{
  "n_head": 2,
  "head_dim": 64,
  "activation": "swiglu",
  "positions": "rope",
  "qk_norm": false,
  "init_std_up": 0.0267,
  "init_std_down": 0.0,
  "optimizer": "adamw",
  "grad_clip": 0.5,
  "decay_shape": "cos",
  "dataset": "wikipedia_en"
}
Each number is 128 + 32 x the weight over its row's rms, rounded and kept within 0 to 255. Layers, rows and columns count from 0. The size above them is the row's rms in percent of the matrix's.

# layer 6 MLP gate, 320x160, rms 0.0683, rows 67-73, columns 0-159
size [ 94 103 102  96  98  97 101]
[[102 118 161 125 121  87 183 113  41 105  87 113 119  99 102 115 139  79 127 121 107 128  88 145 166 129  49 101 167 153 173  69 145 164 111 157 130 130  72 125  91 153 144 109 145  37  70 109 130  77 150 144  87  97 129 110 137 165 120 144  84 109 114 140 132 146 142 115 205  48 114 113 174 174 147 127 124 173 135 129 173  67 143 157 151 121 152 138 128 141 164  98 101 175 115 180 144 129 137 153 109 154 113 152  99 125 149 101 101 156  28 147 163  89  83 148 193 197 127 122 156 153 140 135 154  97  90  92  82 121 141 193 115 133 118 133 102 128 105 135 110 124 150 133 129 129 144 121 107 123 149 170 149 148 142 124 133 114 161  56]
 [127  49 176 138 120  94  73 153 125 125 168 145 184  94 125  97  76 164 128  97 113 127 101  89 134 142  99 136 125 173  84 107 119  95 120  90 147 140  80 108 171 112  98 121 139 130 103 133  88 136  97 105  99 159 159 109 179 160 118 140 162 138 107  94 120  80 113 171 135 155 126 174 106 137 207  70 131 162 111 140 163 159  63 121  86 142 107 120 107 170 140 113  66 145 101 111 105 130 197 192  60 150 150  85 158  92 103 110  68 139  94 139 137  91  89 186 167 139 164 124 121 147 149  87 141 117 135 131  98 134 125 129 116 136 178 124 162 102 111 125 169 108 156 188 145 119 116 183 118 180 138 175 130  76 113 170 121 184 106 203]
 [ 46 151 148 130 123  88 127 193 129 121  70 113 149 127 127 140  74 136 165 102 124 115 163 173 160 137 163 109 105  82 102 125 146 173 150 163 159 110 120 117 141 101 157 126  68 103 172 137 160 124 132 148 174 119 149  79 148 137 128  96 107 193 162 119  62 122 113 154 157 114 161 232 162 101 143  77 105 155 154 119 140 162 135 170 180 132 131  93 182 102  73  81 182 146 149 140 153 157 125  97 120  78 157 159 180  85  68 167 125 164 165  86 158 127 163 140  92 101 119 132 104 107  98 121 122 124 128 169  92 115 142  67 110 130 116 133 104 151 160  75  90  84  83  89 127 162  74 157 139 135 139 165 129 131 126 129 129  51 136 150]
 [140 129 143 142 154 201  89  74  65  98 115  98 238 112  71  93  94 134  91 191 152  98  96 112 156 161  96 102  69 137 184 133 127 135 123 159  90 208  98 123  92  84 140 140 127  96 117 139 129 146 104  97 167 123 106 112 130 137 154 102 152 148 135 164 133 110 120 115  98 111 170 101 142 102 117 197 147 124 128 166 150  98 136 158 128 128 182 151  83 133 120 102 147  93 151 153 139 157 153 166 138 133 111 127  71 144 106 123 193 173 168 141  47  64  29 104 167 144 105 108 132 126 109 164 110 181 165 141 155 114 114 124 167 137 138  83 121 165 160 152  75  91 142 127 115 166 126 125 117 130 123 179 131  95 121 135 143 132 125 102]
 [173 128 156 174  73 150 126 158  95  97 112 107 127 118 113 167 140 116 160 163 108 102 135 101 158 144 144 167 145 155 181  67  93 128  69 154 121 108  83 168 141 147 119 147 115 126 112 134 116 196 117 122 114 123  38 152  99  76 197 137 157  94 112 189 159  98 152 106 165  85 148 117 104 160 166 117 127  71  70 142 140 154 139 138  98  77 109  84 131 152 100  99  72 133 117  54 176 114  91  92  68 103 197 141 133 118 118 107 137 122  78 121 114 134 134 176 171 159  96 177 134  78 141  99 133  91 154 101 127  82  71 146 126  44  91 104 154 159  82 131 143 169 141 120 153 119 128 109 102 156 142 144 133 123  96 146  89 172 112 128]
 [136  92  93 145  87 166  74 123 119 120 111 143 146  82 202 148 114 139  71 126 104 164  95 147 148 105  89 172 137 139 169 135 165 185 147 132 136 111 128 102  53 178 182 114 110  79 128 173 139 126 129  96 134 216 149 128 108 109 138 144 141  71 113 101 121 188 151 176 123 145 113 111 109 126 122 163 101 130 100 152 150 152  71 121 160 141 126 167  88 169 128 121 197 108 119  87 126  90 112 155 174 122  91  91 163 145 138 133 201  84  83 147  69 154 178 100 154 117 161 120  82 127 112 130 182  69 149  80 113 165 119  87 180 138 155 104  99 129 184  94 134  96  85 161 138 170 101 153 108 187  86 116 115 131 126 132 153 131  98 160]
 [132 153 115  92 116 115 148 152 189 105 162 125 169 120 162 119  99  90 138 104 127 116 109  71 167 152  65 117 134 133 181 128 160 128 121 113  65 109 117 150 101 131  54 108 153  90  54 119 134 122 145  86 156 118  95  93 177 128  77 135 112 167 124 112 105 102 192  65 124 114 105  80 132 100  97  83  34 141 131 121 110 130 126 125 105 105 147 135 100  96 126 105 142 133 136 142 185 122 137  97 146 129 142 136 156 132 185 178 153 135 125 176 219 131 142 120 179 124 170 105 130 115 112 146 138 140 152 171  91  70 118 135  66  87 136 183  52 162 148 151  95  96  77 182 135 139 175 138 156 159 154 147 102  85 125 137 165 121 129  65]]
# layer 6 MLP up, 320x160, rms 0.0656, rows 67-73, columns 0-159
size [ 97 105 102  97  99  91 106]
[[123 122  68 114 121 124 139 147  86 123 172 142  97 130  98  96 127 107  96  92 147 180  73  94 114 134  95 146 162 110 153 153 157  76 149 153 125 181  98 137 169 159 132 129 174  63 166 141 188  98 128 208 152 115  94 145 191 118 116  70 167 109  63 135 103 211 131 103 138 103  99 118 148 140 119 138 152 136 134 127 133 110 174 139 158 156 162 128  76 147 120 111 134 116 141 202 123 166 158 131 136 131 128 117 153 109 186  91  88 149  74 176 184  87  80 116 138 162  96  95 103 128 131 164 140 104  92  91  87  77 113 163 116 131  69 161  97 179  71 132  92 155 185  75 105 141 128 113 121 119 165 139  84 160 157 113 103  85 105 129]
 [135 175 157 124 106 118 118 128 128 128 147 169 122 174 129  76 130 146  83 119 123 140 125 175 114 102 121 171 105 137 161 120  78 174 133 156 165  76 167 117 102  97 172  72  65 184 158  96 143 174 138 127 123 157 157 132 109 149 105 148 112  61  78  76 140 185 110 118 114 122 111 164 176 128 124 149 171  59 141 158 140 135 154 129 152 134 144 159 134 127  99  67 155 123 141 162  53 156 175 152 125  81 183 135 139 159 105 130 134 146 138 111 135 174  68 175  82 116 139  98  58 120  98 198 110 137 100 155 104 148 119 134 110 153 136  86 119 103 164 176  90 140 102 130  98  91 130 176 174 133 122 170 209 123 147  88 131  84 124  54]
 [132 151 165 161 128 143  82  87 122 109 137 191 160 112 172  68 143 172 172 155  61  96 137 120 151 169 139 150 134 111 109 158 144 129 165 136  97 175 131 101 198 124 106 132  45 152 153 140 105 163  84 150 150 158 139 119 120 153 156  98  74  82 175  86 153 167 141  89 163 117 129 144 143  90 112 114 142  95 141 162 166 107  97 146  51 189 119  62 193 190 130 112 144 119 123 133 165  64 100  77 151 105 127 127 150 124  59 113 138 115 193  91 142 148 130 160  99 148  92 164 105 119 153 124 138 119 113 133 124 152 160  81 200  98 131 174 137 170 140 124 109 126 138 122 117 151 126 166 174 169 149 132 127 110 160 180  86  98 159 156]
 [143  54  95  99 164 141  99 124 187 175 143  91 151 110  86 128 133  90  65 104 187 131 102 105 144 130 105 168 159 143 197 111 157  92 145 168  86 175  93 116 115  93 106 147 140  99 159 188 185  98 106 127 111 113 102  68 146 105 174 158 138 156 121 137  90 160  95 121  52 116 130 175 192 141 130  81 165 177  85 110  74 134 120 126 154 123 134 149 125 119 108 136 120 130 147 154 124 174 190 113 106 146 172 120  99 130 134 203 150 204  86 112 159 154 170 142 181 137 147 135 134 136 160 150 117  69 107  66 167 128 151 127  91 103  77 113 114 137 131 140 210 123 136 107 127 136 145 136 159 119 112 161 122  74 104 140 139 126 163 107]
 [117 176  91 123 111 116 144 158 122 173 121  78 144 170 179 156 124 129 157 175 144 102 125  90 122  99 143 153 103 153 126  95  74 133 137 179  56 168  94 163 140  94  54 160 103  94 120 141 151 135 109  90 112 137 108 165 135  88 144 143 138 132  81 130 158  96 142  95 115  85 161 113 100  85 179 130 141 116 126 106 128 135 150 127 127 101  52 108  95 143 187 108  77 157 174 124 161 207  86  84 148 166 146 137 160 178 118  52 121  97 169 168 101 102  97 151 170 189  78 138 167  89 134 144 143 105 180  97 176 112 130 138 117  97 140 125 101 140  62 182 141 169 176 156 122 106 141 149 126 172 110  81 131 110 117 163  77 144  92 151]
 [168 102 109 116  92 191  89 151 111 105 117 123  99 139 129 119 172 147 148 139 146 124 126 108 141 135  48 138 136  80 157 137 127 136 181 182 115 103 124 134 123 110 110 110 114  81 131 131 102 151 109 135 142 170 174  87 149 173  99 154  82 132  75  86  78 249 160 166  78 138  93 137 189 116 134 136  45 123 123 138 138 132 123 104 161 107 136 174 133 174 126 143 123 139 130  93  96 114 134 129 119 134  80  77 143 127 160 112 188  90 144 122 120 117 128 127 164  96 154 133  73 146  96 100 189 168 122 135 115 115 139 113 125 181 186 166 173 137 128  79 113 119 165 153 114 153 176 156 189 155 131 161 134 110 151  96 175 166  87 222]
 [148 146  90 162 116 162 172  83 181 159  99 159 109 179 133 114 141 140  71  80 144 111 129 137 148 151 124 190 177 168 137 109 103  92 207 152 175 146 143 129 139 214  78 154 167 120  70 155 152 118 113  72 187 133 121 133 108 118 134 171 116 103 115 193 139 116 115 123 107  81 135 120 117 155  96  94 135 136 183 146 120 151 128 122  93  97 162 138 134  87 171  82  82 143 146 124  83 152 130  98 166 124 143 121 104  94 102 144 127 218 114 129 135 121 139  87 119  70  80  48 117  99 108 145 112  78 126 156 149  73 152  67 131 137 138 144 117 107 137 116 151  85 108 119  63 140 172 106 181  90 113  83 109 142 120  87 117 146 129  81]]
# layer 6 MLP down (transposed), 320x160, rms 0.0803, rows 67-72, columns 0-159
size [ 93 106 100  97 100  92]
[[116 122 111 151 106  94 180 148 113 125 159 102 189  66 145 144 128  80  98  87 118 182 135 132 162 102 103 120 118 141 121  93 112 138 113 124 112 131  76  85  99 206 122 114 153 145 119 104  91 154 116 164 118 187 111 118 132 184 106 114 147 111 119  99 138 174 108 103 108 156  85 126 183 128 141 139 118 139 106 162 135 125 142 157 136  83  98 169 119 116 106 106 150 121 194  77 122 133 189 128 145 158 159 141 111 170 195 152 120 126 138 108 138 107  91 166 176 169 147 104 134  79 171 123 171 127 176 119 137  77 255  96 139 193 132 132 149 141 146 139 144 130  76 112 164 111 162  94 115 111 182 152 142 143  86 109  89 171 128 129]
 [113 144 151 137 129 115 149  70 132 115  91 129 133  95 118 116  91 113  90 121 149 148  62 124 126 118 103 101 118 116 168  80 112 142 181 140 153 158 155  70 177 111 134 164 138  97 154 170 150 138  86  94 171 117 120 118  51 123 194  99 156 109 150  77 112 161 154 147  99 129 127  92  91 152  97 102 110 127 199 159 182 153 155 109 129  53 117 149 182  72 103 131 156 125 196 147 110 119 137 106 196 143  57  94 124  87 155 175 123 175  95 135  85 126 159 145 131 178  94 150 192 169 144 177 123 113  91 135 151 156 192 146 152 123 109 109 101  80 175 197 140 117 123 107 131 149 121 121 128 130 134 117  91 116 141  71 194 168 123 141]
 [ 95  92 147 163 140  74 126 157 146 162 157  99 115 120 162 113 146 134 153 145 171 154 168 135  83 142 111 176 113 102 150 121 107 111 120 152 170 160 115 152 137 197 155 176  77 123 167 139 182 147  61 110 137  94 122 164 144 168 141 133 118 201  80  46  86 153 116 137  69 110 110 162 131  94 152 131 175 124 107  95 198 177  67 143 147 119 130  94 151 178 151  87  89 132 146  92 107 174 111 172  91 125 124 170 168 102  61 158 127 110 123 131 128 103 119 147  90  95 107 135 155  78  88 119 122 153 193  96 159 104 204 113 154 162  90  74 134 155 121 123 158  99 167 115  94 100 135 107 148 117 163 153 114 141 118 141  55 113 125 159]
 [ 98 163 161 135 134 106 137 137 145 106 115 150  93 130 153 163 181 128 130 111 169 140 146 135  96 102 184 164 182 121  60 110 122 129 121  97 134  67 130 148 146 116 156 110 120 105 142 105 167 142 154 130  50 133 167 130 119 125 167 157 117 146  98 112 145 145 143 138 145 101  75 128 121 145 124 117 126 162  85 125 200 132 105  98 113 110  69 106 131 192 144  94 141 153 165  94 118  74  90 143 147 169 113 118 144 162 149 167  95  75 143  78 131 155 209 124 105 113 144 187 204 155 184 112 146  91 118 117 115 127 243 193 100 167  92 182 132  96 147 100 167 121 108 154 138 181  91 131 132 118 154  84  81 186 110 109 129 168 165 144]
 [125 137 132 111 159  84 101 182  99 159 173 145  80 129 171  89 119 122 136 134 101 125 141 147 119  98  97 126 111 129 118 171 180 144 121 129 104 162  64  19 108 104  83 152 138 215 117 134  97 116  94 169  99 172 185 176 175 149 110 164 139 107  95 103 145 148 137 129 114 151  98  96 144 121 118 149 117 149 170 118 139  83 145  96 125 130 161 176 117 122 172 147 142 109 152 175  97 126 117 117 125 161 116  89 165 117 115 164  94 117 148 129  99 157  78 104 116  83 138 132 153 194 109 171 176 156  94 146 133 157 224 150 135 174 102 119 105  99 144 130 167 177 167 158 151 102 128 173 122  42 134 105 177 122 134 123 217 125 150 122]
 [128 119 108  87 119 150  20 165 127 144  99 178 142 134 103 117 139 143 137 126  88  90 130  74 155 221 106 167  56 184 162 110 143 104 138 114  75 160 105  91 138 108 121 128 117 153  89 139  82 110 103 171 160 144 116 131 111 100  99  85 112 151  67 149 100 121 152  73 142  86 129  93  94 114 154 119 134 117 145 111  98 101 140 154  85 143 100 108 151 112 101 150 171 155 181 139 109 137 152 141 123 159 135 136 170 115 146  94 108 110 124 121 176 171 173 135 103 157 199 105 176 103 131 129 128 132 152 136 120 110 210 166 124  83 157 123 116  82  83 116 131 166 112 110  59  49 157 181 146 197  95 104 148  87  99 104 151 133 129 102]]